config.yaml
n_layer: 16
norm: "rmsnorm"
qk_norm: false
tie_embeddings: true
lr_head: 0.00626
steps: 4101
Each number is 500 + 25 x the weight over its row's rms, rounded and kept within 0 to 999. Layers, rows and columns count from 0. Numbers have three digits each. The size before them is the row's rms in percent of the matrix's.

# layer 12 MLP gate, 704x256, rms 0.0777, rows 411-427, columns 128-255
098:473526522505518473495536472513549488521515487505469531479465463464490487450453472460510486501509454515510499502517532499451529496488533510520487475501485507424488550458514513526499491506507504461491476508531502488516475533524530495498506473538476462499460539498496483499530472466509500498507484489511496475468511533521533545434502497508464510535512518545501540542553507482531494489465
096:485455498494524457499493552467503518501494530468472514511558500542509480487480486532503452514471466513523450494535525509512473489467501479477471486518533487558509486538483514507489497485464544497490514508486477515491469492507537470539519504482544492497498460487491490485539511569448527492556466468467510539518516482498514535535516514512494511499493479470487541509487494528525488505502
094:464468504495522509530513530526490523467485510487508469542465455508538535516549503495492493526492504498469514553473479498495598494459502533444464492450538481558520523503498515451452514466523467511520497491522490506504510473535467520490491504504516507520502502526474492496476496471513479479484475505538504477484500480496503470505552513519504457491499474512490500475482468500536492479478
094:456545492508543506484468511500565470484483461506509492479500498530478493474486481529505487540504538478478486506528517517503448498526511468469511479521451516522457481503501433512506488502516504503468466461472513442498533481521526496531517472547491509497538527526449523502479503557543496510474493526491457522511520447495461479502510501485493505512534507497511492503495500499517518526472
098:479486527519457462490499480530462479486486479514509519483521508476474473511485520455484475517480536499531490531498492469491521517536511514525493497473456540472525504479525511485522504508489523474527550473495475495497455497502501502462515470455454510501480463517514464524484493492498500455516524512494449517534533469496527470488481527479475500475502460538515544490496550488499461477520
102:489511498527509484488509464512447509495510494474492533486523509527535576524504539523506510467559508488472468480491493523509497497485513501501501538505531514524513503462467525508505517509483453512517515521499496489484549468491459507488459483521496482492515493500532466507460475519520520489510528497458497543542482535508501541524479486488493513452498519461489490489466485478518461490495
100:526480489506523529483514509471468485522507488506542498523527512481465488543487543489471506502500486507463456490543486529510479519475482499529523512529515519495474484467522498491484513496559530516537504518466545511499531505480513472493507485507475461508470506512517462564482475463472453522545512496469476505569506525496503506504483474505483529482480533459516541466490502505511522536491
104:519517489498522516479474511481452526506558507505461515498510482481502462484507543481490492560474524489507527505457473498524494501522505505494491507498488541461502546512432516468469473516477468494514472515552483507509456527484473493496504506512503498458462494486477511473470511508482486511498500487494528486488499517484513511503476551429502505521486476489508534464507523510515498508509
103:502541511480497501477488496495542522535510506492553496516490529504478534536524461537483491482531524482502515492522518496542501486483472479428465508533529518519467523497521529502495507485488531523474502548495440534513534478517485507519501458505495482489498569481480510509484548514485495542478527496502536462513533495488534482507566507497522484446541432508462470517512496464522496489488
104:461479508464523449469493505495441513475454497484518529499509484509445457559488499481467481501513503548470482536492522484535533493483528464481513497506501471509537498495485463474485532520482469504507499529511469494469519501518507507520502523500498464490529450529504461506475521489504507508520510512527556490481504467499484476483482482474498496503565494510539499520538455484489505479541
099:516517495452482493501510518540479505473539458533459530515509551542517489498480546497492451501496464513474509508489518487475512504519550524537520498502507515513445525480549494459452480511506490559536492514487507514529521520526484513523508516502538518537505533491491453488474563488470458492497486527539459504517499523537511483481513470491470502494501515494478511484458467541506485490522
097:521528510521520513480502525527501520503525478473481508547525496517485530467477504483454502476514504472500498481501538485479477524532466491485499486514456509498460494499522459502475506511531500511504498543487455509503486489522490526506507553512519475466486482528517511527509492491535476468507526521543483514489470502518572471470537524508481504497505505496500532535527509544503511488524
101:512495512475477501488483539500494495454490567493495473500524522522514476471488517505495523533540483503517527511540495502464463492543464531529471518478510465533506439558474501469492475480510489514484468528512534523512446481541526524504510490495538486506481532482497485463494526460540473533580534488503505467455489509510489510497467496548496505531490506474449476466506464500497531514471
099:506517500489541458533483475513524501480496522466499495509478498453452504490473506486500470481505587564510464505495528485504522472522541526533502523536501544505492484495515481503548533477524484503499484487558454524482515483523440457506475482500498504487553489546551469506484486489526509492486480495467540501487494509546480439480475500494535497550506489509518498510482521494435462477500
099:510477482512489529493453464467502469485523462452507498455525518471492538513483559486504473508522538504506472488515510461519510469492485502476504521497480537518511494490495533552475501453489495490500508511489454492548521494513523487487481505484504496540487507511561509562479471494495483496453471523483492465530497449494459499512498451516481468498513489466488487506542500531501539535492
102:497545504504495512470536512485476490511504499527507459456542497495492502510457487490514483511440512522543522504479479505531489489525543485498504527540448532525530485524518503511503538480519484504533503552512497501523492478493559452461510456540483497486443476544462470518474499521506497554495523446504524461444471495531490506488537539518508554546468506488478561499514514505504509508521
100:476511496517485484522526511520523539501510498493455540499536499518506520556492511487516527493523472484518530501523499484481532475552474489454513524481541508503520486488497499487527527453513523524488521505490529524466527479533547508486521496537489524474545471486526522516522457516547523475476450531483490466506523509498503484514490473469483534452491494467477522556473484499512495457539
# layer 12 MLP up, 704x256, rms 0.0824, rows 411-427, columns 128-255
105:537528497472484505515485495515500516451508518467516488513486459494523458496505527452512489500499535548538492520478528459477503499518493480500522444499483524526463487486473505464567511502493534498487510519500513475472496514467453508495490536493505497503504488483465508508478507515484482514495462503511489513507511544513499486515504518508443476529522498517527508500477540528471486502452
094:494520517505527509489492502516504523502522485462473517510521499533484527472514488440493458529439514485538511532513497512516520483500498447499541486472464504520507476502522474477465497529490486518518569513512478503486551501490493489497536499508492503479498487548476506524531537502516507534485526536496492516409504488474529486521507540472481518500510504473488497495491507488495520493527
097:486487501492471463502484520476486500533565504442483544513488483471520527486471505557472487522546497451509491543472489458490502502488509481501503508518522466512511494535519547513512499487537502506492479559538453510507527485500453473499469497516484509501476497473491478475489495550503503509477516512486566495483513481520447504514484518455517500504530523466524516506470473510509511488494
091:502506515473501480485486514534496481503499455526478507537471482507484475476505488469497473515526522504476505512512518494467537521493526469510525493484488549498514509505479436485483450520522513532493500499466478506479470551479528480491518516552457508515493496499546489507508496509519484511526468510496505479478510522527513520489490497492514499464479545504524481489491520545523562494560
099:515463493475528505526488538506545542444529487495491454501532503515530493474533493494511433519517503464492515505488477480475498463476525483487494483462504461496472463520550530482524530454481470516498465501497491497508496527489496497503485478516515434485514524527448451563452494501478508547511450492484547476507474435510534515497476454496484515485467468492468477497504489488506486506488
103:547511485495510473543506440529458454504485525524505490522516492454500531510500496540496513524493513523521486490498487522482499547466491519531528490526486509455484470517492561493509468518545506504465486457467495534527483501483503487521477527524503479464529540479512457480490486502507531534515483473526536529502473465560500531438466499518512519474509513495498487511512467484521504479501
102:512516461469496492516474494486510499486545529508508524530485513502531490506500506474542434540496495509531483475536534529443445497544505476508495504473469524467497497477473453499501474555487533506504496497506527483521499508485501530494522499443489494504512482499511523503471495468508533483491512513501476477510498489494525502457477502504501485525493486526471488476498498518558465474515
100:539504458561507483512439492515557455507474497503518475535515507526517479496485478528485483507516506471552473498494466503473521476511512504487521555487501495493538471493460501542495475492486519503512492509477522474470533473527530517507504475504463454490509519513489502494473524524497512485490500486466514506465509492545483494480483536540505482496505550487508482479547477479508498529452
100:492474509477491502534501494500531479486497499521500507488489482508509492510472514533568512475450478513488545528495476522511508587484522508492510522461465442509531504522454497522456492495478526510545528513561523468487529518510546510510499508487493503567505471548488471502519521485489508466473494486521467512494481505498452495503513498504489512499503552478556492488479528499484499501497
101:514456536505520493480512520480535492533527510469486485502453523544536502466440504502485492477491506511521511506523491532513468493531516523533429507505495449492538524532475531496501503499499517509478519497478507478468496510521471492542500488459455508494513454504514467480508450534482488498526508483488506490481534475503494514486503497496481525511487480472533481543464499449504446536540
099:551493456527504501447468480513456534533494529485489498438534524513525513532520511512508553488510499498494455534486462507506490492508520525503517498495469483494478502510502548507541499505517512475461502558530527491500474509553463481516476505468463503470519523475462464475487487509534475526453446504491465496506488473506503504464478518519504508521503468488498496469500498517504553544535
099:533499536480480532517506503534486501511486480506506502498487486506493504478477507510532458463506518508465520462568523471499534471503499543469518460483488494469508482518508486519497527517465506519496547493510507462512540492535517525494464496527483508508517491503518532474480549454493464507535500523447486517536509499491528527516553490525530514476531455445525482536506489478515490507474
097:483513545448504504535522524466495453513477455480505502502490563470472505553510506499504534521477468512504495488492549487552473471483468494510478466469534493498530505525481504484478517420480499493511505511489512481507523501500475493514506549483546475518532506519541493542494492485502487475511532493493485482514481512489451528470473491565497439484428505507457464499545481492479499494525
099:483492510491527509529521474492479469474504469508543485531487496504456494437495481517526500423489506499490518524504505482555492501475521503484513495499497444476480519485454507504535464488528504477527495504510467511488500506521525485516501496531529457485505506522508482520502501504457486554517473451508520495462483487524538495499493523530511492528504517460522516524499479551531497512454
104:498457501439478523523506526481490471507575499464498474550506484493477494503499470502507443542501520488503485494540525479543501502517427531482519485465507531481500511477534507540501504502507503477515506484510536491511520495519490500478552524486503490481476472498471510499554500533520510491513575480513514479513501491475551482475522440484503484501502527471490505480490550471537542490503
103:497524478536516506471498468540499446530482507500508486472465544471461472500534507495491483456545478525518492465516499502539477467472492507473519486471535510488503484515452525515486501560498543491503495468473440511494555497542543527474517530508454514554506463541513486528509482520457494539500503478502492516522532502555472510495545490502445493476559507528507492505455495493496500472485
100:525515512506436523512496456524505520553480558470481476529497485494522514497459505498528488475510476482484490497532478486507501488482493536486495495463516543544514474498495497491523529501536521528506523509505531482489509475493503539488505466485474516499493493484488462480486500505533476534547518520461523508461491477475498521501498531525494535550487488467489508502492492533522524522534
# layer 12 MLP down (transposed), 704x256, rms 0.0285, rows 411-427, columns 128-255
102:513508507499493526483541516502513499484525486489484469508503535552491474505535531465476481556520445534539475503487485509555496504476530455508486469506438495504484519539520471505510485489490553521524501484471492563500504510514508522480517462467546505479478510485494561495479494505529473543509488470474499495508431501478487501488485498497509537497492517457539525489506466504454486448484
095:529475498480534488494532508490499491502480521522504468512535513517476509491475469530493449503515506543483517518495516480507504530502479525493490551530510552515556546520455509507527436494464527482470475504434539553524469489492498492475451473529511529492516520514482469452512496518491564511535488525431498526490520494509508474507526502462487524519502500512526499482502463539517502555537
095:493480520508533525511499516523523489484446506510523487490486480526528545460489463544539511504501498507520523499488498528483506478507519551461517543536498490564480506459492497534506510488473526467534497485507475489494471526488488483487441506502510475484508508517541481510528548473493532513474502517529522486538495525508518513476508524496461499493471495522530462499526511485536476494533
094:510506496546494474510493518506480497530494499498513521503443535514524506505474504485478514521511496459519497515495497522529488509475517490482509492462497484472453474460494491461501469511500483483503506497465533478509521498507490509495516502487531495507461468495504504480532493496507481543506507483482499521501509510473513490514478493556522519488517481489496490523497512475485478472533
099:447494515477497506479519488516485513487504475528464474460490455492505473476505509499472497551532521503502498486472520457501495463547529491497418480499567500513502489521524481522522569535533534496527550509473490471491530526517465476487471486522472472505470531487507524482530494517490500482529486498477492464496504520518507500515504529510476521489476513505491487480485478523502470546502
103:485484530529494483511504488531490485513507518493472529510476511480504512469485491505474503547531459509495524468498525559453485521521517521510473523488566517489473496514513491497452495529544532505513529491497475513501497497537488493497492523554521462501488493545499499522539460499443536498545453508478498517477487504476489538519463497508477493474479529518565476465504523550501475485510
103:528499487484487496489472479507484436521488483481494502502507464475540458474530539509454469464499487510483462473482517524495513502511460461532502510505486502483484495475536490498481490487565519469531524508462493513550526468494470506507518468493483487494477545506502477505494493543505511486514531524535501546517453502502507584500487503508503459460491549525514495496500464521503528539445
101:490470524532516486497472496467540538483504478499504447538499432487476502485471474495474499517494525528534503471512507463526503482520484476495502526459516530524500515497504532521504500478448487493502504506497562497452491487480478489521472509446515498499495489498514497474493466499488493515513513510495549500502481505490427483451485511514521464454537471501513516487560494496506483490537
096:465501519500465499552485532513563492479523490496509507482492529536470531463458502483527523542488494536486530486523513519479520555492510531516528500524500517476528497519442478476471524469507468530540454504505552486503498517541524498480513543477533511488493456550502532528524532512466489477530507486509473498494513486511463494497507461502492517515474523495512524499530493562515522503525
101:547529526499506505473460506482537529441530507482519526489483543489523441516495500522525477522526519532477543524499491534465527465495486542497483499487464504464487507485489537545531519492525520511494542476497512522498478489517469523491517463512523503489535510476482512498507488484477501490469506498510498476487502519532482480490532483479527529553514495509512490486493512477509470486458
099:528526516456512487524483489480523486475470467484530507496488511471509440496507493452502506471489507476529520497471518563510503505463489471481465526531516510531509495476511495496532539488478524504499496479542468453533459502464535488513499503526516517536510484495510454547466489468510541537464539504470515481477484566434469501561484502487462497480495499487500458490528487546532517566502
096:480507531442486472502473470497474552533482531484513519479544479528518518524468468508484471502488529545431482492508529499465509522546472476504512454482512489516465502504461526463526479458543508497504494498466459522542505482489510505530513498453485499554535517514528502509510452509505465521539514517548497505528529551470499513541515535502494533470540483515464499530502477489486503435521
098:527515510469515516482500488489491519509513502498556494498509507532495515486479553480472516439501473523486487486474488489528516523536513478476476544464469502485501484494453516535526492512497511487492497515524508449480524531524535442502450485515494500443488479494500522484543506531520511490489490498485467525494504453520488504517500472465530523511507509489483532533474468467513533460524
099:482494555484528519545555503520453529503487480505537489487496499523540511459451505533476500515507486499496469503528485477484467508455471505477498537480454478503486515521499517506505492499535515528520498490479509532517483489547517506566516509468494515488501509472521490514517475520470532529501503529491528484482501522582492529508507510473466529498482492479496446478507510523499489490526
104:540509550521516476503514500543516503512497513463498510489464483509515519545535491463486484497530498473532524439484537530476510518495526506529496546540511540523538506487526515529536467503533565536504467524520495518504509489503526483462541526486550520519454480486493481464517447546536493509457523502480514514490527467529480500482533495514504501442479529538499479516487441524496498460473
101:482490496528547540488556447514498474533523492454513488493516533490513452493474510522506513487479499522514518498505483532545493470517540509532509541551449499534533473546477500467526516529501518485506473526554473517522545528505528462511522522513528524459511491491465542528496496522484484525524528519535517491485540511504488490493497509502522552498489469517502527475458494544503502494502
101:459489488486538452506523537515499492553492478511527510539517458516550553566498532465557514490486509514523523472519497547522489508523502501482498493509489510488547485509509534508516497477500460518575512500498474480467523474489500481518531517526545467522481450471536481496494490462521546462498518504504489509484485481476490457513494467500492483481490477523480451518510481516507503478508